From a checkpoint of a small transformer trained on Wikipedia.
Size: 16 layers, width 256, 2 heads of 128, MLP 1536 squared ReLU, vocabulary 2048, 17.8M parameters.
Architecture: no position embeddings, no biases in attention or MLP, normalized queries and keys, ALiBi.
Training: a variant of Adam for these matrices, 545M tokens, 4158 steps.
Each number is 500 + 40 x the weight over its row's rms, rounded and kept within 0 to 999. Layers, rows and columns count from 0. Numbers have three digits each. The size before them is the row's rms in percent of the matrix's.

# layer 10 MLP up, 1536x256, rms 0.0739, rows 805-854, columns 64-127
100:550454476432513514539504497637484542483523462535440497582519526461495426484478562486509519524491437490469483518434430537511487514444512464493568493557470484507486462527539524530422509575501434
106:462543522507472439558518477491443545518520514496532497451469528500505427600508519467468565501515505522484505546518563556494521513411475525512489457496511489428515558464449446493468512547515543
108:467568425434453470470539515495517511539496514511534472550491531424461505540546451481478515544565504460507467550450479512509408421486516498492561545501433445456484469492554495502406504472512491
096:450512486466512488505476487470476506475519543556522530505504494520458523518470513477484497432529524516526512468586492527540521472496490493529496473467482509520500496518469471414496486521469528
106:452455524543498492553518526505505422462538491496508468485509472510526525554548462449510578547545448505492523488516513472523533510475441472506543543500558578545492537545574493515486482548625477
104:493541459543459547500535496485505551488477526478476469500477541534440439557412474507487505513503483487467491486444484478539535464485508470484478511433505503480484466492506491495493480529517511
099:568549487441487478563513553544455475483526454486535534523506496486477545525442487518529489548482525539504480543518549539494462542473485451494492538580462491566603581512552485553482502448562441
106:526525502438451488495524532532502412414573497425562469505547508487446530516462500559572484416522525484539455486420497466475480522420489489516549492513531580492504527528525546490496566535507482
093:482514533498465489488497472507425527484467454501478490515409528428529444521476474480474541539566526578475442498465483484469495443518534484482546537468549526438551487509533558432478499485539530
105:450507446498454478479510568458498410521579494428510539502479508542500486481464516522563582525538512492515518529531499540451520472490580531456501486540527532485491454498504539489437491474496494
088:483463523441517514550469531575523554514465519486492462525517518437491385500487509508472492449539461536495527490520461491478563480448503554493471606457499479517485510525457468496490464504523547
101:516480514440498443543527599535444464505469536480496387507500559369512527492518430472480541449489515482464477444472583497449514460533506509470472501500523476543465555528500514489479524505512535
108:486435526539451521505543498523526470485521487509549546457478550479536463508533444483526505491503495550525476498474500538488465470436563472524580525445563569534524428548492553502484552471520484
103:492573452478523506499495486618455526504475523488552526495505508458497537525477410479485498533459484508410474569484465439543496472497519550529481472568556503510482460531499573452437551526529521
105:519503504398426555599563529387484392477479458545559570471484550495527463585465447503438434522456492470473521559482530531538493556461434492553506543489496519541458559500550520466465474539532487
105:542491511470509419445540479539527500464496408439557514496436507544532416490431507521510516504480470549492494566549480517540489510512454528460614533476477540493532535500558536493447522495482542
097:493510438544494464520519512513429537544476586476474553479535536458587533455470492547523565607544441478489505514550491486530495438449538536441505475440425497505519527537537556515475523555494451
107:528552441445515570618505518524483510553485498526522534510524535439546466468525482541521489518516459510540496501515492523459469438444482539525522570562504465545468402465486526478476498460526466
104:453433503452478577513450625444533514457465513439506518555469521514473388477495429506648554590522475478515494551488518547501524482471480503476527479486559459523522462492439545547473456504506550
100:572515546447522493474562576552497529481498548536478527477511532474495455558568445510504529500539504542489474542490470538538472517408524451385501543534491515543531495504571579499517536507522490
093:476453458559461548526464571492514470486551479466475488524470494474486556547513553513452512540461445423534490526523546545467503563484491520493568479537496550472497490511471548570505507515517508
096:437525519475481499563586511485501457502474509477487463447491532438479482498537508551584507522468494448489515474443500469499550423532520484481540488527476517465508478511455528548462489492484527
101:490598525458524457537492523511417551489559470500593550475504569446487449536596446434479541558555470520477447528460501442549556518467465446497486490492528526623492527556586503548516497501583488
101:534504506518457433524532519516492546469498475546573515472519528492498582569590460537509517510526492456495485493522512384481507494530548498392530520493507536492555505513519481538478480502488538
112:463515520513515558587496482509504552511499516566560471469474489518570500474498535465511534468529539416451509494502556449583465523490455514466511484562500491429453455511525543475477552534514474
108:399523481539523564494487533545446542506533489484561468478492499530500513510449488492409509455487459434486437495469469477500521519494531477515437463528446523525509578583573454509490464439561507
104:490525524475469489520570500461535494534538503563436525516443473458521497439455524544481528498473491433559503519460451526539526544454550529471473521471557549557527521558572505544505466510498523
094:521482502530438511520569532482476507525492442481501483522500541478527585545466491479514546529545472544521527482522503410507526546535484497525544501470587527504457461563526517466537519450555532
092:558489456498476539485468470543475487506500482532526561545481548430567503524553518489505534549493450514510454543496525551528462559451512510478468538586607502503471520508491462488526472471512512
097:474460551491522537594525551498482540456518482477516441501509530513461471479433473470491529541470466548547465561522463455411461500456535454457542577443500522453540570449575528519479449566463460
111:528450488512424521530490563514482560508519554502487472604500559463511482507526537498526501462506504518503503476503417499532507547443499526429474537569545510568495436501465477476510460493470491
098:532537484553540533505595507475501562451535523523488468472513495503500518569424482496553452554536465477521472428533499528490441510472456549513479529466453531434437476495497450420458465436548548
109:518585499485472531462501528472492517544522527598474478608536534530514528499540492477504530553534500560510447553421505497530458507483518577527469452516582514556476511470520516615515480510524503
108:450465505430526499453506456485511495458522464481471462443549522484581490482460454568423520467504512527427438591518435483461458529491536491493484471500532516463531520533527665510516457469470576
089:540469442487492559501520520459436432510532496444576460437479502493533532488504471497453513464475529485444463480457519476624492529497506482441514503543497498431459496456478478513525466496529471
101:421558478429531557448494506485454438484477514472502522508437521468462507516543453571493500502495489505385508474517578461546557431493579462487473487539487492537446549532555540536469519481520467
097:422470493523479520462557512535441484444445471469486484452468513545616518506544470448487508491575481528481483466540461523550472527521529534515533489445441528493477460496488514464516579546528519
103:564506532542529486456481550506461486496527504446483578476473517470498492491524529474559452491522521492453483478544489442458542435418551493401498463496478538483516582481512473559516529474501551
102:449531491529434403442486510450459511508481492487497538471506440424544477429572473509525594497523433478506521524468490527472499490431531549495526534447485491560465430530510514501480487499500452
096:467483514516454542451512548550441455512469463468553469539400525458525499540485486497420515474530511513540461554445453489498502464529487482467551508530516523499477507489571504487543540509518572
118:495501556429534465510507519536497502440485424471517506485534475432489536484528429467470583538551540563553543575525471504518512502512525599453502543520527500584543524559539485461456544522513443
081:530511514460422484469608472507568580472528458594514473457388447506486403509448496493438494534472512445473417547497475542503501458478517549448544485484495467541505475483490528534516464491505516
102:551489415564485528484492535496514516497472531480539499541539550400568420463451550476492488522491489478412506492497514416551519470547464540498456488485460495465562545525590569499524578411521474
096:491482540470511495477535500452500541523547470475513514459493507526479512454506431508498511446490513479497488490474505475499452603511536572468507490550514506513478522517508542514504563546518531
108:494491530502524531495587462514563485529486545452571514399527496520494522550462514515501479514549552544469479524456540484464473525498583505499520529440463542447480532541599532558511492552492604
118:487510482506437541504489495508566507520468477526523538584556511429518573461541474435472558470569465503495501563520471482523438530473538460490516498442519560479501472471508490502532531509490525
105:479500506520484536581496563465417509473511536524512498469504540495452493510501496526457578513560486528532470534437449482522479452512496520486489484484518551468509611519565449523513487533558460
098:544478504386507605504432520492510477497474529532516443435474495510519456442511371438494523497446564499546485502511520507521421519446531467447556507499512495484490417475481523434456438513506522
108:518488490479421552558557491505476497495540505474473505515487505476483464528531506497502490467578495468518426478536497481529557477443479493511537488451463507549540516498533524509467542527496527
098:497469473497447474553531522539522509553526552486549490480460496528516454485481510509535499518527518551573494556459499554544462409499456454555492437495519518463418479563492507422464527547517539
# layer 10 MLP down (transposed), 1536x256, rms 0.065, rows 805-854, columns 64-127
096:571426460554442508492553488556490556493506506522544489468505509498471429574504538537566536529541501495520490613541428550484506474522574423475522512416537553499459456473514449499533477511546476
102:494562548614430445508603454550464451522543481566531524432502511498536449507471434511474496512535506517486503516506501564388481487495459495490514470493510412554474503436411458493506479481513543
109:460522521552547503460551496529486480460497495483511476500435529493441461499417456540485530562476533508528577537482495549526482471514537483462474406478486455569570530454435507501545352516470485
100:514454436544524472443454525482525429470543564499492500424480486484473483528476505596445457523522551524513530492538471574523535500568435466507519505501496534482552444586460485471576469530523548
110:562469442458518567476554526538480534469474464511523514448518571416522496520525548463540539490456508385542545530554449477506493545515547514523507525540498465470540486467521405511596549523555529
102:476547484494480510496485540479531469568479547508510544530495475494508589512467485526464552444492494572593494540531439432573513445530502509467550435525509483524532462474485480450504565479447464
097:516504473506506508554535408528407462537460523538530521495479461537484467474520563571510489498555482531483493494391526545525471478525464502466458475510529505541458501476436519583470566417486537
109:532474518471550444441487547452468525446506474524518460626489475547523459459567455480505523433573525489527523445430432486472481567521540529473518508463491520522438497524490465570539461463520523
092:514571481464508492479538503513539524487498472489536522569453491473501488496539493426475569509570494520539491504498417561524515538488560440481488507506471541512566477487519497530455433522500559
104:542542405494492526437515546534497502428506472466447408486489524504537473551489529493491518539476412487545531501485589465440537549523579491513406444488529442470521471499440486512493449593498515
091:494498450460504445516489465509514487501492504548519457462469450524466519539506437549423436440476570510478509458506542490545495513520460497503524529548485541437532533520464486488494490517492494
092:473459433468492463518564479595496437448487494547467484552468404539513477493531524502461507440436523468531499460469465451535540462459488519503426510488465455454505532492470476449548517528481476
107:525533482529534514539469534462471516440452507483533507559470502482462490527467613478474531457541536483477510528468483497395456612518493523508571470499533476568454533492524482523474514471479460
104:558477500573500486455509443525551543483470405435457503552452426533565554487498524430546503471537469450530532461510495511464464482567533423478510521525508539512479462508541510521505484526458442
102:485538504564526525532511541503490501476501537505478525484474582485471544469497514487477465573496566506416560486512449460549433406499482487529570461483460502507546507428466539522467518436554464
106:527518567444414504441491583447563533503507486490453482497429556478479451429546510483526528513524509487485492511492431446529509500495513484462549460470489491563518523557492480529444478492522553
098:561504440476469487439422537449498517523505521536488496540545513493491515501548511507508547439543485508520473492524441494568473488523504511483460486466504569509442480492435458593521505503526507
110:486489480528541535459530508442489539548494550511483534473505487478515536533456486497527443427505604420525488386492522530562489493472523487477473473411540467518544503475487444460505518527446492
102:436493580499449449535484485529501553474518470489435476532495478466486475465506511461524546510477497563467464545491475469441474511509483647569525523453499515452493480511581472517558509526434498
101:478498465529511522475526500539495560438498546518468517520437526536352452432505520587624460505533519479502503527539444579510509523536445572527543431495440537506515538520516493493477488530530500
096:501508502456571547600467522488458470472530432461538522512506522479532491458538506466511545431469564499491515574477500541492518396459444500508498435446452543487505457564509458505443474465520502
102:492572434492498442513488481458480490486525424428513480531502527513495510498520518453434494558470520541503504515433522521480525438525483535540525535490414498526518530477533506531529504548515512
104:503521492512464525493476502498436499517499469479439478476559478524462545436530391561494594529506512491526516421486486504553462472480488482511480487528555470473449500476519453495592457484489546
092:526540455505528506507537481504541530433504471502547510482497477498421588457518462464480524542538544573452563537488486421507510539527495519529538525503482472498517514499501444518515501495523468
110:564506494474545508534481448535540550510493580468546431452534479571459504459498501495567480517452518515524502509480472528545559477464484506496467542458527408507540460493485513496529517478531458
111:449528535493491491497436501457504510438485598596475514503490518508538524530472488452562569498486504501533462495517504476520576543565484513543491454482490454497501441469498513453512462484516486
107:483556462509458456557508514462462510461473497442514541393535514483481488468506520462572556548487490505540452532564543513470518460427476410498490443521470526542528485518498489550424537529487568
099:507484505550444539480470537488440440546547377535493531546475488459498493413491437510458543558423494527585543555520506506530543473605491529543470492492562514478478483518481505485490505450566440
098:456480503552444472459482478439560515522436534508515531455508459512506511431528544473524540559466514514522512448447470522506482532463520503489574506513561483502471523474452502454544480500506469
100:483547495481479500454568486515488385503498458522485490481494543511477498469531505479605498482478454528505501557510494513451532539526491502508442436498480504469426521522544496545430504441516490
113:500471439551512472533475521446545472521535480472495450526451476567533548478467487511454514478570550513501512529495485423522509528484539396492438521534523475513454479522500548453521511435520510
099:466479508518492505441494547496510518476447464525453533429500542500527504482433494542478436435550530553457532520510463443547525476440562465480528490492473441535530589434555527446438508459502578
111:499559482559488525426512454544502484558586558591489525432517442512579504495505491513472498501438458589490556533480530517502473445447506440504455509501450501538489528519470585593487469482492437
107:471522533574466455541485442413445506503541441530537551516470471570520516521457553577505526489544459525517508550517527496510480539567486517550381524544464552520476473514417473492523508478526433
094:532507500499553546468528440483445464491551562510489490473505552492488563527471472549436481519515507429523510434439569458488481545505521438463519476379458462422473502508469459482442534463494505
101:527487453517444460480419563466532454538505506520474542568413501469461488532462439467519549517513424445502541482461407496461483503482412426594536468472465561501520508519584498457424469516542439
093:423491422512457555514467578444472523486470515539480449432534501466482495528493537476469585502499551490478564460559505498557458521442487516478438431478483465448564474483419529480522480470484500
105:456515527425536523437520475556490486464531545548491516508500526544510514499472498532472473466446521582487456447497473491447493522540528439498463535496446519515499464422528548522524512508522512
108:589522463450512492542510575493515466375557499507438510451490482497523570486481523490536540535568472530455450513556497581467468483483481513417532481513517503512498546525524494491460446490454491
099:537493552550508504419542494480552523556484538461469518498461389525458537509485524487484440528494444589504522474620511546525427542570437523495495483669522596511542446485557470502477499490529459
115:540521535538508502542562531552506555556525490394483488515528576493499495525490499473394518566580496474516567569488508514483507493470473481523460419442538495536471480595478429507524522497504509
079:512544468459419496510589539469431545575488492533490485533535503532514513543488483507520410570513420517558445429557498514458468517513486520517532475474518520540452560466535506559496521492495526
101:526440487501519512416446445490522457456463603491542514499511457455446438513494510580468490545529401550492498493515490424526526483481510514495455498396466422481502572519515498544470531392522584
104:492462479476513503415484505470561549485506446519514493446413422472465487423521440555480497430523507513533500438475532444520444616591505503481468502529517523528521464538565506491589552511479488
109:522502453493465505487432514470549488493488495481511541438498493518518473486482620549488513545508578585576570531492499561577459495446497447508529509484514475483483497456463400540412504518494505
117:440474501444520538485482530463524529436498548480600533445467455491454570487485464430490553480518536551504479498501578492502465552528479505519491518539454507573548510502530466505546454487471514
104:557458479453502458506466509445498461502448522512548530456559462450509498573525465545492448401469526491536497543486511418475449506520491502551446506485536510450529520512527504550512519449528513
103:480491520467527501465563467507539478584530498448460495576525501539465455496490485514444528484574469462565465552471507411506473555490489441508501504514472504531447528526532498479498585494476520
109:523545503514506520553517477495396491499491466599494447506540470500422544506523599465475472486468546559509566497544481557488451442472507512492472540504491453525467553460507445513490493491525540
093:517481422517506532529527527526512484556515520537361438516476492501504501474485442515479510506474528540522509443529613505485525450525528475517502478486526543485453484485526512456486493501533543